Weights of a small transformer language model.
Architecture: rotary positions, no biases in attention or MLP, untied embeddings, attention and MLP in parallel.
Each number is 500 + 40 x the weight over its row's rms, rounded and kept within 0 to 999. Layers, rows and columns count from 0. Numbers have three digits each. The size before them is the row's rms in percent of the matrix's.

# gate: layer 3 MLP gate, 1024x384, rms 0.129, rows 140-185, columns 288-383
# up: layer 3 MLP up, 1024x384, rms 0.133, rows 140-185, columns 288-383
# down: layer 3 MLP down (transposed), 1024x384, rms 0.122, rows 140-185, columns 288-383
gate140 096:485534478499564507492489480471478536519401469489521527549573533508485478529540615558520453488567455515494487521516508601530526591499489561497525537486505558547546459501455500506542486559456557533544447440461451603514505505475506425521467522508566496436523482536495544537449528536457529453
up140 094:486553533450515546581488523453418522515494452447527501480550561529514460460573547539494538442510524511464581497493554522444568541487545532447523482484475512525545512456488480501517575440538513486417508524527520512539455545461490497456543482492499453523443531524480451562490504463462544477
down140 096:520525520447467442455485471511552524498490579437497587509451543503522457415467541522440542452499471552499445498553516481517532520498478461470490461467482459493517581553572510489431464524517493538504492476530531486492474559456518458422430443491531538524561480583500471463518447522527409485
gate141 108:448471604425497528561476515546448527518484521527476502436442548534505469485505416491485493538509561462443530536465485455509500493542525469500515494548540489589489434521541487477534596474635475551476555521538478528536538541504514522532500528469488452441507515538562413491485539479521449510
up141 101:530482496415541441524490569525553479514514503571534446520523469523508469552547546577445436548513537521471489448481516513517528496402502462497472406553463592491411541470563535465508530458451531496453587508459523573551503552523493581466461546471532517461497516514515531492461480506465477529
down141 101:509487485503543531474482495429434539480504537528473531444419487501465563448511480517519544499515533561490514505429468510531515455503466481557424499450476572542515453509514454462503503587484531536540492590448429561492466518578494509522540539529552502566468442549505493465460531503464465520
gate142 096:495495513437453522486440494443551431513464497530450516527553524567513421565531474511499532483473525476570527535523623485485480502440509531453562534540438469494574461540528554454484373539482505451500489469491539520521528471467521484386577477540482528383581468488498540412524446520493549504
up142 090:490578494528471488420493556509472486533486541426468573523534472484504526476567540520435481503586501494398502452448562533563526548509516504414470472465420512502496527514508503560478440534565499527491567551531506515476487506448466527481495605514503498511555554539511451536501486502564607500
down142 094:557449514511531518500586505529542512569498474426462465572513550451529531445473465491444483488572480471502457402520541549556534509545543485559590498531537534471457490508522505452449455506527443529519485489475455555522520473511464503471556544500388489514428493500483655433502486499544527501
gate143 103:455463531495477513498500472472569450487528550566499444549518527531491480466561547454470560549497637475435511557490484521462517534453538524508472493471531564515466466533468541508529535477441503494512499486472457493521575447375381443452482507489456500427475461507465473562491519493512440498
up143 099:475466529543550524495509506540475473519564496498534517476544514487528517510476402499485527510528472475529508455580518436504507515553495428438490517449499531509521541466465580470504483557470500432486523549491523546505457507488527529555497515481503463505495513479494470473546533502497459457
down143 097:512549499562435499543515424536498524479516492449473510519529541482499543478476504425450531473505498471473454488484517534552477511542520542434422544423503442512498520496526498512505513538537476497541496501487486438452463435503504481480512508475556537484566488506499494492487538440416487476
gate144 107:444549466461509493505534535580471450447545606482534512530484557571507578484545544476535575510428473526520427500578434400481493504457519499567425584482445543522471492452525542519524509545531520468531451511523458509474503613522509482430521516436525490513531545533515560440489477448508553541
up144 106:439457430492540481450518502559470439453516516505521469495476528556500567521531501492552534453459474499455461474464506462505495418503426454480453508501554457501467511455526513504516504473529507524454479500555452452522497508521500444533453540457522515493533489474442550462438481458477565493
down144 100:546450455520585519471518488423503472507407398523483464456502407552487537505479472519479471509523529462448565503464533512512524477557547502521492419514554414510526535523467466490532577491400562538453503491541453465529458524503492449553537507527514521460522524494494544560441488474461485467
gate145 103:462538521464525474525490612489539525492466533450494441467524531458505496476482498482468510522488436496471437515535484596508562520473486557529502516504543461518527487517490497442481472504524499453465561522463473530497543498504447527499618523417517511521431508524515538487467482479476484413
up145 098:444515507507491531493461559580508524482551484359498438513479552510550464463512510523481491536514458506510460516544511533402481544439476462432513451528432476504519473498493547567422503507470482477492596478484481534479518472522506491399544458493477506536515572527524505404522493426554487487
down145 099:508454486519485513523437480519496468492446443536518561477480433482420501542486478487591462529484466466506584462448525456537520521571478443503465514479483452485520430532421493486471541424540490461520457502526466413498438446482466510526437547518557499547514499476439541499530498506515502525
gate146 102:489494508460510525557394575455553508484500513537491446431532487495529474505477521546506538540438445569452483493508462504463489537443540530502518474482588506539510482533494528543478458475441491470466433534470511528473455515446516458369470565494457432525481518484480492493473494387459540490
up146 112:516487535448553564520580480522479464535416507528527470542503570487533464532481497497485497431514506469540443428550511493458462528499477509482493467479479506533465492541475515497506448518521499425534470416548452463453507505480526519548538461624467528527571431509525451529520587487479470476
down146 103:479558540518444486483538460506476476467479538459529474501490579476527483437451495474522528518584373499511501519539515493514501559485427495490366493550501478520538486499512503428528433505564518482471536484500520473537495423511527548535531487480491510526554510498468476499490501468514504528
gate147 101:459490491485501535477474451554513527563558467516455467480530533511542463534479482502477507572448587512463443523510492490500517528442483500502521574457478530563531576576524530616479546478556555528505631512515517544477487460451508436418539527506465471538484523559514503471517487543479431451
up147 098:460560449495543535500507572553484552487490505512513485514520513494474479510537593565495537476440513508513537467508467446483441446551518470495490551527520511485472501508530476465475515557528496513576438508448484461439543497523556525523498563517490553581488405488529482542460460569539484531
down147 100:496520482504504504586473502527509504550522483531509491430462541531519429499483491478570584438545429493514514607480490402478575531549583507528491483466517527484538482519461542504476505590472557479515573524484569503467433470498521495457495424491510510491559510506500560498560499471553565489
gate148 107:505462372557519481492531465534525473499524493497381502455518562500491484591520552476579513499521453414516500475506464496420482486431509436465484524395497494477490476501461451540500423480468467493504498503473406490507523451487501459481431563488517531563491485507502484465453484453535512498
up148 109:529487531513461494542483471463470505508504501494465462510567495441425428563539448478473523519498480459458482492477483460532506445440493504441541487420528480440520548567581555550557452557504505486463514463585493478479553513523518481473475511485439512562520604495542440448465468507516449449
down148 108:497582519469515514519458440507497449506476443444519478468474484543503460494535469499512536487423509490477463508426562459526368465449521504540489589527525541502493439564528479522481488444466518501493558518568511479458517482453595529517569513455405529491511525504427487489555516492530440505
gate149 097:472445473528543465491450533510522491514491558605509577534520539553494554523439499494454478532466542523525442504505486477593449513482467568544477499502513474524535483503473486570519557522552470433508504569449507592527467510509526585528516461450506531462450560457470494465566539475540475521
up149 097:491533532411466459468480543497582457504520475421548516545521459505556533490524454457527473522515465412467574551552538430503530506507451539481492436551486550526508487560452510489510517420502489478484478488488560536519560513499512497478520488590476483472421468488553457501428512614525497506
down149 100:518481487517516464483524576563599540519404473532512527493491568506466548492436515456446487492589440521449500479524473419470539478528411514549504516495469555515545478491474488478478436554545522491510501467523531500518522444465451441423437493551469467509547483492404535484428463461486486494
gate150 100:537524597454500511569527542523447465476485533509514467509460486456475573472522483518529488518509530472477482474581462510549511511435548459438432553429497525565540454494434606531445489456480463427475463501443537531505450490533544469477526462480467458460508450492538450482557511548502513458
up150 104:507428470499517496486515574468522539524471522459490497460489514490479453546445455500563465508484520559498509374531475457451432480463435550507431560479491458512479606500418397523595468480524544481497467431516462540589489432520483440500495458589502518452550521518525485409536506493469515418
down150 105:550477454554492511501462519439455529552467549470529454503493418445473541493488460480536502478507434500495454422447501470429524528526462526447412489486506465443500507536516439515581487548486511461546522427476502509536428466547477553549487471570561536434556536520475547500491452480525462541
gate151 103:497445540481464513509468533560525396436508466519490606516492512472480548502532510487532460515445531509478526482518506514486543475473474528581486454582531514530410539473540428490503471490454484559532484495508466502492557492519408504470536544428434488501527524468549533511444482533475591531
up151 101:481520440522478541455515429464457510504465454515480536496525503495543545476561469550445472540489453460484493489504458480586456451474480580504521510571561503534578547485512491521518537427495528483482534426485506466511513466540634505473416492528574546535421519542453431501520550475489462486
down151 102:506511523524546490489493457548565475496514505529476556438531463475489484475584545521473520621508523541443539507497540592522525544519484486560520522513434494485529474463468425409503517488522505476513590551504433511518525609503474554494521527524581471437499565468490501495462463540485495497
gate152 096:543531533479396506502538534518446485586488524478475426446449531528470538549556575433507490516502483473473562446439478527466573483515495516472445512481511546434460560496428530517459488577504496518442506547524490467500473471460481527425532475538536532462494496479534521529540522422487539518
up152 108:502469460486506455535514504435538454595483454451445471505460469525496534505518454420463489539468528468449580494560483565541512530488517543503444500440440531466509491448541463552485507474528441564532539504473511447532536424526494455512501541471518433549479489557539498546439470521511487507
down152 108:526449433549484488501532415507510469515511510496563519432457515466506493429459459420490470513499442481436497563526503598485486530469485497535462497488444530551497542514511579504505499404512500453506543487486540577532575446530544560495517452489521479407491452537558447482496478491507411480
gate153 103:476467501500487514616454528496487535537493489578476441527534552451550480453486447505489502485432468571462465453498501434465521406418492461572507522387500508506481570496485533454414524557460530480527534494472519556484426451515561529490527510496462548513458468466461484481500486526481500502
up153 108:565541561578513558464508427472500552468551495475441429552459547536489472479442497507473529501470521508458509493535546558552505531508598502506551516484449497441543467494462535527523450456500517466477564486528500505396482480438460474513498565510501523479511489453409516508497580525525478501
down153 107:524455547501450495524567526516532510520402466503475514519480521496484518452444545569576504529497470492482482521539428542521435460556467533471484515492467568460536505499510462565550456511480460449484515468514495511501486510435472524513495487500528472392476459509503464403490515482538514476
gate154 101:488528607444530549572471493461481542538494548498474446506557488523444526461506540468480519465482583506458512541567537469499491438493478555482500473539414557524498500510418533491492456528482398471522421556502449527467488484452435545521468501415439519503491492460548508540458436469453527504
up154 101:508480447467501465489521433479541471556460418501478472525474581495492546453480507497498552501480543562492439468472518532573479505527523581525540526600542514456539466472507426477504467446493492512481482420486496470517523447494548489488460538501454447434506482525474461514461506558485506514
down154 102:463555536450537495561521473442443446577441473460462480490540490482454482468441475495517603510479463513490510468489532557487469480545393506471530508486453504441521481448452494595495577520494505516484573451539523466520485458513598463421423557490518423483495431535523492536508561539439443541
gate155 090:544512495487470538538509525528435492434502502507497485501510520558505487497530541522481534471437461574467532503480522560489485498481479430482502506460486477464488518485469492494543474516566492425537485497515461529503476422500487481510479481419423419515452491549527511605544507424516560509
up155 099:475586524443520516522460478487488492539564484498574488517481433462421492536534572537466457521539459525425545469559480510522477546440515422452548545469452503547487491527504563516461529462525468484493469609547536580510473471499519531519486525456501570475459498501559575533501509445553527494
down155 091:537571489518442516464487521483525473604515437494503478489503470500543481505535472481457453482508503436525477445586484522539517537542493537562488550507528443489524483467478546539476570524576448493496511546499506463526445530500544503539506516535536529504601526487492587528514519595466502507
gate156 102:497522462495497509535474485503513493500477491551469491580514499412499466480455539485570494541548489536532584432500495482511558516440529605480489486541476514502490513493502506500493477464496496530434526536576570498462487524445485474471438519504481441479449498449531433513503524572521436532
up156 097:472478488404481540531400442534494477576479521530461492511403540456532497491473522434515472569469512506434462585427446509587501487470466532524492512490521433509447510496503467508559478487488504471473473491538484572513560490544491542527384437534520503496431524527520449474525556487503522526
down156 095:477482469528578440539556512497451529460465536558486518518489537512531607530469450523515532511430551497467572529527462455539550441489590441458523528476509407441497505480497541524557579424568495515602500514468485437491525503558451548483508500535487500476530508531533515481457511482462415471
gate157 098:535529495538462569464524489600535470454480535493433466543550515518505529473493553508479599519472508524499517492477498481471524463544541452578503478450508503432508541450448546524428532479486475511485505510488490500532452512494429502476527520431493516448452562429478512463528576447452583508
up157 105:512579475493525522474527515551510445464481539456522522517507467563503472557508492542461444517482518419497532538536484524506485550451503503427389546501428523388469495470413461516527481509437447514479545532565417478474553464468509500529449507577412463530527528540539462498481420480496524496
down157 103:515452551423506469525513500497532457490485530461497475516521491445489483534485483547600465492518455476479490529486537556446485513497475527457519489508391478497524484484423504459594506509530444474571489471499528422567546606512502518539504486581490500506539520503510558552438442523473513425
gate158 099:519464460478479444556493498544509510444491528439509515452527530515450582534463387518544443519478517543450520483467525519540493488460528532497547474552531471498523447454417526500468523488462550547493484443546527534491542504521461602518506528476490559486473476542533503580488550487538512515
up158 097:535524533513503555480534494490473452449474486496479540491518456501510423494497478505520527514593486512499506532557518511542544527480491499537501495520522478484546578487458520488505470457539542442472572430395490519507535491494495549467520521553489465527543496417540458494528495516489526543
down158 101:493502511494486545528597536531409508520482527485491577531507533549469505571479538603543465524487501434535509493473474453593494511498556485581554461499579489521484548441480502479451499514516512522418554453472452510557522593486535445552486523524431428473482520502446450484461540469471578498
gate159 095:534496527514461482457476436455489454481483556559492458470468434574480503500509544498489489508541467516455488449471461503493460516457502455480537522520540478445441481538514483452476518505503483554498615550546499520493533426515558441482530567471529480481508514544502500540504514504488516458
up159 091:429437390511474522496522470496429511517427451519444639478518467521527473515461490494510440507433505504492550546493543550451481501510489538535506513523493461533524539529445506518473430439494480470456477466469512499471510431425512455422493544523459535461441429542509454557513528550480440507
down159 093:501544475483384533516437521456517517546546462485462432495459542540589570519562489490473573454484510497508507510466545498543505543457531487500499485455532550528431516481459497497454566512467531559440470496552500509537537538542536553604497498522465464526576555490503462485398510491550487487
gate160 099:424494436464423470506400497546517537513509513508400503478500519450513574546513585479518463520406547493457526545444515434504480481477514568500473519457501567480465514479439507497491497428539494557500475468494461429441564494516545553481442517473498500507461533522481474474510532482515486502
up160 098:448440509482550507369497475500554558485545470512484515502512498471547517554478447527534600577501403446502429476499480453456575536478514465541550447539411549550513535445479551526460508520546458561535450555514500526507513487478466533529512542533535460494575532474552467414508505499490505466
down160 099:444441567524516469490484561437499522497532482487540507552504526470517495545552563510502496463541488504480591526499460468510554545516476437528530509530396548543527495500479539509498417540462438548495514568487515547457504492488541598599463458463556513535587500448583458462569483518538456480
gate161 087:480416512541520467452507492453496457482509468460478541399534489477506482454494482530479485541421451525489578498523458521550502552456499471506512544568516468529522457550535536503496453491500479492549515533516449535483446501528535434556532573437531532528458533482512488499562517514512591439
up161 088:512527431510500552497433505480495468512517519565585540494511496464528525544452576531489543431444456533468499444462518424550401530484474547533507510530428479508492501476457525518485548475553523524524550452469550532516531456433478468488498462510433562470547547492480533512498480560525505518
down161 097:533564532507486460513476519578500608486515525488494474497543508479501534524498487524536442453482501519562496453467489535473551497516436505485513444510474478520444486563461455447447551546460501519483482495461483530509480517502426573513554520527525490505526486513549509453436530503438424534
gate162 101:536559446502533529576558578486425482479469519524519508506471478454571434495565526394473511510480455455388516480441594471500555490484566490520408477443439539437544518469550504577450495484495479522481500500566490517448527522463443480544482503472520505519509517485537514551505490490533510454
up162 101:434424483509499468500499516505536488439476464484486464504406497545518475525497455452575517543472441457485537478397455493475505478490525461488607521521507461533511514451504537513519440467549484546618481505483445414534512489564482490481549502478510578448546490541465520485531480438516450487
down162 101:451529461501490491510508444509510444520512480527479474535501445522496369518544543508502525491561456454483487434534536514546460507467534385434533488505537481583534562475505519503475532504482534489484479539478399458519443556538521441527483424524496520531467541486516497482466515410564482498
gate163 094:543472545472509462539478529509519522458462578517470514554542556462550530511447500458485456505491447505571440487451557510563459517457528435551541501481468516504525499448490542568506467448486469470488498522521553464514471464482522509505451527507430528479530480565510477505408489498508517552
up163 098:524499550499457497491572464543479482456464498460534515461509469585516476555509482481484534517517488524489520420522452447468473505485472496499459490497501563546484511511462488490531439450552500503489494473480433526519523503502489441481497440482517483538584551446492490539541491437478494398
down163 100:564504530542549480549471465505546553432456546501485468476523534519578538557484433554492459477465475511479523478468484434548506483451440515449513495515477528492537512480440551510510392497527480459452494477540462502511472489518445437448405500487466492455527494565553500510540485442495486514
gate164 101:485509474355482512447572496520521502464534519487515489485466432512548494535478492482543505469524494496479490418454413491568450540448453509448502445532550519450538445537439467429476526512509545441542437567580401457458539473495503528505461559518544502571508485498530456463434480499479556565
up164 089:481543605489436485442493442493505449429537482484517490466449509456443457483562451495451483481546464488427534535479421521512452536463535554492494482569477544472492523512461565490480506556507446492483506521509455458486556475513486483535493531517461514425499521427515543435447505498507484443
down164 097:512422479369438468524401477487543507520548517465546576502378459471536487511533450436514504462572511499545544510448443530512463469468588415474545507548518507552515540495522522393558495508493483521523540521530546465477526551572493533509496529493426454514532543488547480551467454514484416541
gate165 093:481565475443492559452500494503523499470463495498549477449473504459550537537435501483506564537534548544555498532422518500557479500560525502436578507511478495525512490513501538456538472516481464534489447482461478471526434542528532531564581496461507490502431538473444500485550462516544506524
up165 093:495501431470554536505506421483519448459525523429468521562487557513560492472457444505492511515455439507533535512485471468526495481506538446524523471448520525500537506446439470484588517496542514488545503462449518525557455444488545430511491481531503462463472470538568457503430516528524464543
down165 093:478444513585487450578473555499518504532528438459506420545454474542483534467502505514510477503502542486490409478503517459457500470452548513462476454544415535476466511447400535527413530502535510407546543503475483457508484506497508513437485545491529481460540500498536550490512520473467531465
gate166 103:487473515495496487528509545498515537554560525540495546487496487491492461552498554485498440525522407543524454477463472471465442565528467405520393431498403485493485505508403466503493571514516463539553478459497485511465413503482483524588543537466555508506497504535478511434498470417451495493
up166 107:539484405513481508478487529468543505574538527571456541511531521518538489460538484480527546436481438481449511408536486473525479546492460475510459512495525465472547522484501483512478477497530556550510465516497548579509457506493465505482506459567526517493542492372507519563534436450467497587
down166 102:445396527531520519414446454463545486520376417458506471443492525497524480476538499442520575498439442502472524474488535571502494461485524517490511527469498492547498532440517500512561491484449462503468510531495526477538458516529535465481493601459508527500476387496533513577509585485510540529
gate167 106:519481458516434558497517444477502503474483454487501576518574535487487462576546488451472458446556469511499493466445546536644508522488518492543504545440507573528521507566522538548499441496530548487451389397465501503513466509509457470488472456470509481424547506511495471549483490485471536530
up167 101:455461417489440454584484479527482443535511485501469490557490493492516450417526483515580469460516465553466462488509452501457542504538506524470479484512515493533497536524542412476550547467505598477515487513509508529542487510528457503438488522554566457545494492539511553517559480497535527509
down167 103:493489538475452532452437503465518454514468514454481493505571485464511553401487512557583449553480558516503547500556506467547487524479432503564473483499476539502487521490583471517492553511552478458496564542472497540515475481512437508515520483464529485542544489494509499566519493484523462486
gate168 099:432508507507479494486529562492484429480555494519538446540476393518500523510483476478440495472469553532496508465455500523556574495489475471489505485510496469513524542427504455465542499528471544507519488502497527539531485550502551500431513542514421487435464504481522542431495461523538515519
up168 098:499477537489516501434498494489560498537454473486544494596509548484520459441482572509511509493529457535511476543565460435507518590462482540482496489507534529462522451509516498451477490516514447545513557487538633612546433535466443554558485516509535543474506428476516460538538430545504464511
down168 098:516588510489577451526457549457471509516506468451432548428480571529489478495513475443465515463557466431530529469535466501442499474509526501503494537495532458525546539521477503497487530501527468495477519435491510537447509484446493478472481528494516476539463501564488461595501544441477478539
gate169 103:498530467550507517547439507514548519468540502473433441523506476494496484537499477514560566478452482557456483501508491501513503481483528518524450439549518492427404498509477497516452450544476428474494426558514483510511486485499510454446462516462481562482384576539530489452471448463491504476
up169 102:516466636458556466496472513483493485505569477485444543530580451491474499503536411446491500539513500510533448449486484482491495512465483568534454452554527451543511487495427498510528550520557549549541482493503462486429548535520551588502523608551523439539489443400493468535436500470488449530
down169 099:514474516532514497493487473531562483485540517565482528568563502513468567478483488499449543475527495533465452493499520559570513542514417474530448509465479455517457498464500506445501440506526534520438522487510491498442459485510524467481537499557544441541460488493517512459544446484460461473
gate170 098:517527517493518426484444481419575502534507506451531466474500497527484537400428525440455543482495516512469457413535613510507544507495478468517463536440467511439499503537417468508512491489497506486567545537607499549458506495473550556569470539525510495499537509453491505506494515534463491449
up170 093:519508486480523581482511522416503486493480480501485502481479469478522533498464557432513566426574460539524502465528536519512530550536489437501512524462387529431547401503478426461482515568527471539455567509433532455552482451471528533506456476520577461427476494515478511498522533513543494490
down170 097:565446514573480487504444516468501450474546421464487487451427560535484485430473507495556441465497516516449592497521564511475480531472483497541515468514532475502461490410524553452450557531508535483461483528510483522516582462527408479442509471506545518457512475539426607452486525566442460501
gate171 101:495523532477462515507511483555470442506527450541503522479517475494513487488499534609503462506482492529464533497448481544541476544495460477493554409543424528498504640508525488443506429545433512471532456476477448496521466512531469468455477475450562510497466440478491461498486466424536465539
up171 102:498460499456566512583497516463425521546470501577492468554491526555470496455493467444528515505534500495544527494531505447432439498467469505548483494464539470489499524510471505495411490519512490528478463549544469567497483477491499544476412562512476553487450444483513486518413452554568458422
down171 102:515537498480556494488510464469479467499557497506507492497526526503528509452496519546477491554499462378531450533509547425443410471507473463502466445501465564482507508497559515488446418509484479516451573518508444551470546543594484525456452556553517504494483517519509485497453533548536483506
gate172 101:413530500502478476568444534508542501516508479536493510514532506562492450499489499501494478527535532461483510523474429425453514517518608430526485464520483506490446553500512538441573505430458515428440529492512459513501500497507381488472500473474539439483469473499490405522537448514518533470
up172 104:489519489507442499472538494538414516511464378500433454507457479547490534562489536430415427424455500474430535533418550486528461547559579500569531483541471510486507505522480504467511433516544481479519521493481476558407542462490481406449536446492529476487488535483425541491427506482540540503
down172 104:568539473613549497410459508504414522493470490513528582484435584474503460474466481459500434462447512476504511491483538486480490447561398550482533510550466424464511496454538488464519419528428474523525533496445484566512505458477563447441520552504497451462456513477443481514525537472526574471
gate173 095:477490469479510439485576479499489521500536516480525571484567496562465433482434520478574512443479501487455513543459486496452497451505488469489607524493452446561523470498561509526446596593510462487448518493464502496524491421560534456505505537444474460494458518573485573494469523507485484538
up173 092:481460562487429435466503532470432530482449430446497522573543425518466518520531521557510599524483554488466481548442471552512460511496570465426552474514505483486559435503497494447510497489511491449505501493544469524493542456489551477567539464514485439572478487569489436442517525501447456535
down173 093:489562507527522546506505480501428433522507504533476495522491493453473556560483431447503491586501453517547509455455529474523522584558480502534432490443545460477528561522470582484540456514469585558523523554529512437457519592424511562514544498494519555436552470446486505456538420454595451492
gate174 101:476508488479425509474461478460459468508442570503462461455531515540579428569556547506457556570543481507543527454514475492501442545481504439491564438516513516478455480503430581500460422472521501558490454466483484558488472541487439515482498555560498559504519484521477512440563492509463491443
up174 093:489424452598518487442506497494499399506458485392494609432521507445482434459552514454481434525534512508535526473502517542567505508560493526509474448547482432507501548481466519477500474561494524502490524460431478474517444449527474465463484443513502578479500552501454501481502578484514563576
down174 096:407496548501484481514498477546537511511515514457536598469556456525555432552451490519473537443458496472505479493451457513513451498504462439542491422529484502503471501467515408447558550436440490447542446443504422456467485484555467533557388522545548460476471539479562515559443453508476574501
gate175 105:565500450439535491523490506482527463451523522577466492487437526519493559521633587442447467444509528458490482501484575489481471504515558472493456509576478540449424467472543463552492422545545531563456411490516505543479510533457509525465491520481493480466500483529444463527486464492491500545
up175 102:475468511504469465473429509476479543518409496446538476488459460490524612491513468482601430466546480427545479508562495489484487507472502461474518524525477490415511514474510541524547527486450515478497466496537515439525511561555484555517467472494543511522493539544519445521460454481524533528
down175 102:465582524458470450444529471534506518511505589487543482492543484511531477448469521501562534524558503487552475577434506460412550481440366495489506525543504580531580492488523456549557482491517436528536501586496576454441470521467551557461553510449539446527535491550447537491469522565428454506
gate176 092:489555579523500550538507496492465422507474432455503431563511454515491480530531494516367572601528511545498549513505438524502486507538607504501506477535449479514472481489425469535541476497492536522566572474530500515486481504454513497532476417474576458415492521491480422487483551526516502494
up176 102:564542523438534493496466569583531462517486545563542468533581454506564511490530490468488583434497503444525482477483464494488483514511486499549519597507553518494501463499510478558495476438493535463495552542504477531559559501490562534524540464499524560474430509511474525442517404481535546492
down176 101:563501461454556448484511539510530505467522572546543456558558468436489545425520502468553532560505522453507480421586544458512500517496432479573497513516528503562520503466554462503536531497521533535519497541552507491559529488491520516400556549543484557485476469537444591547470495513538510475
gate177 102:487449517513466529522519453487450471536527454462472538520532532583471484565498552518522500519490518473500539527554490539497476470482519490442472497491478563591482505501386533554536516461484483491540480433488485493528464481567483474453493587504559471485512486475529496540448526524539442432
up177 109:519524563463484497475546531437512515454486473540530539512462511512583454492535536533495508492547424466522513447528402477550455533442526544452499480441492531507471488442489441543514496506430514514447496444563542510529441544575426484452474517513486455528573527485525467496481510495516529466
down177 102:458603551535597537521514461439507412444489534464546497472479447540543474517541523521550590537456439461493552506543475500527441539397528521460503500457551503526486561522459504520564549479470493496472477511557522523516503504548555523542500506491510518581463473438503485554505518505489516482
gate178 102:530622455497588503475490482549506514507433429488476506468464511454558524481556477485489581473488488478466482502539522501443467467500523496484533487498587459507483586523505550494478466510505518506491513444519484546455473406528531479544416464564514511496589520494504487505422447512503499512
up178 109:529516571528485492512430547554471570416451540424524481468465484564451552559502502469470502482555427446492512455488553465520443540536556490504502490545520552496473523506502511514555477514451495552460497485530571452414481465416442561515591510564495522509576489425518563519468476427471524494
down178 105:442629443495559463424460525415556483514495428485495516482473516522513538456487490456513426457496517472485340516551532522481584529506558455489491521442586488508522414497485531529489565470517498494468402454478513545505504480532483481568560400536489518496511547470510465485496477470479459500
gate179 106:500556571540530522513596541539462536525552490525551408498439509546516529520447487573516510534588424524468497554459462522500503524527600494481590519532526506463524499442523518584512512440593512503511447523481459473518499527517546541433535509496532514468454500445474527464451423574592507519
up179 103:490488503531460413524451541475429513543455484456564527451480499529508536463512505510509506488567514497488543544525494438604523526498461473436545455461475488573500572564536576491506531447527569416449506457507487518481458552519443512476477462515521510464515522480574486561527475515563482555
down179 104:493458519501421506522528512519419481479437517493525504511453512545429481468494510537514536514500497527501437471478583491554481546514462480478483505488476424444481570546495459517496500519492558482421452489520547482484456529466532515471479504468484493495436500556480513514509522555450478460
gate180 112:519520470607524518485459527458564471543422475535520531453537488545475510570483532478516469512461467515529504555526438460512491428539447498554484418471494514546520530501460488519451506539571452404513421517428472599458476441463538465505550421520508507545515517537520482486503589537454536518
up180 104:507514525510415548509525479496504572508537470452550488467477534454584479442548592413466452476505489499533507530537496582437487498488488538424444463487476522494463559490518461484457479475440553602477567453535454498489483508564469483458482493524428461404498510421494449542479456462460489530
down180 108:445494433484479527499579450569449484495524537408520477493580509519481517470523578511483463548516550469446529442478501512495518550475499426465523509508521474468447442503468459519510497485475456524523559462519505459478554429482487422514474443479424569448532549467436524493432489516515459488
gate181 096:488460500451482541529504499557545447435506512540515476540550445520530489548510513577486530511545511512516471470505447450458486516557540480548526466532478441438535518498494569410515459491464480469462488551439477591562525457462558461526539508445468477519457394549495466524463519537458499534
up181 090:550410499430539492489570409541467596509590532551450427501513467536538514532436483509479494514523521490467493523414493576461544517558571530538541506530490433496514498507453485478562560509452505551544514589552541574503511492489555485508519524484460444420502559536440471509523534567507539455
down181 098:560458523466506459442509480535488599511527495557502447503463492461460532506492568516442470585471490472482552494453539523542602517564487503521517517465492525492540533542513517604476459440514577533484526516454534534460485495525491581547586479538489497508538461483478514493482527475546497492
gate182 099:517491505454522476530511465559484507516546517558461570490496507479551482459440478511557530541549411585556518533601442483500490510522499507548436460468527530628578467499555447567503573477548603482523415513528536572480473511467470484466430476480394511503525540504495456501545521485521501500
up182 095:474565471548539447483408486525585550460453539498549531476525550468476492444513504486510468499438524530560424510440473548483555473582481499469548531493435525513588537513536485620546503387535529514452468488449468541463489509547496512468463530474463511512486507515461496485490540465413484557
down182 099:468509492493519516550523469471470553501525479507550502476500470483450507518498568492464507536460446541514519536565449489500432508496474469500487484520462478506496510481496559549459529555556520539516545553548459509524535553493460488560460498566477497496491431535481504530491529589495465490
gate183 098:516511472496539494529480468469492495501488490518521514510446490469551496488510463468457600541498476475515562554536536495475489500406531505557457523585453493505462528489534476557500453477528449567449476510524514531584440434515489531459481445571478507440547551561488574483475455475554520459
up183 092:501497505564504462552457529550445472444600499528475483520485543471503442525467475493570514457552509526501461460609466532503542455510581474509515538427489498459534495502490509490557589528469480469484533410501498542495533517495467465479478441540430469512535474487534569511516543554541410554
down183 092:433589437506497499506461492507520527501545486470509487488472480522482446462450511524495473544477505522504499480435506536503516515537548511488588517462504442439564524524527551482538441496508493544495542450454540514517482466534520514576507577446422487553474537501539501491554507421559522439
gate184 103:540528479523505504491532482589463483462531541513438497536520603539510526490472473482493483512548484510456561456481514484483519453530524565547473520542525508510519464435492621493537551540455532504413484412496578483471585489476506608471523397463487499518478528527506523504432560569538466592
up184 097:519491481437575450564520602503410564558549502469550504484538446500532507537560608491441525550549455458485499402475540452448475462530531532517529502497486562511513475462456494524549543484573498503408543489518486549480486553502476503567550608469465525436402493487566497502517533511512499529
down184 102:475477507404568451489498534569545499546491453479492500419495464515515451473455537510484519574550454497528516591508490529525501523512522535471565506537529546455556506474529541486513439486531531465491430459502541494498504534430463517482533412467504454556520518443470469492486512483560450480
gate185 091:518481487533542406432450457470469562488439472516513524587539484494597560499473447514521573407485392492508472548455544463489463527499469463506535531523467481464461498502549503470584509504481543464477581477536503493502522505479574472503509453509451508547509497448443487472480484489519495448
up185 094:506534527473506472457507515482510469515481547495538528523446463497436490555481495541485470454428475493436463535524528505499491446499517560429504500444490483451488489464513491479524521467520508446579553524414510452507480562494538463553436496499531396499427480428530532487498561595520571565
down185 096:463463509536467480504521498575460542490489511466592465590494460549475507403493480547435515596536570490470540549508554515499490449496528533568473543428486545537527527504515515479579476516531446499462519472522432499490450493496537508530464490504443468572430518395550503493492520456454550511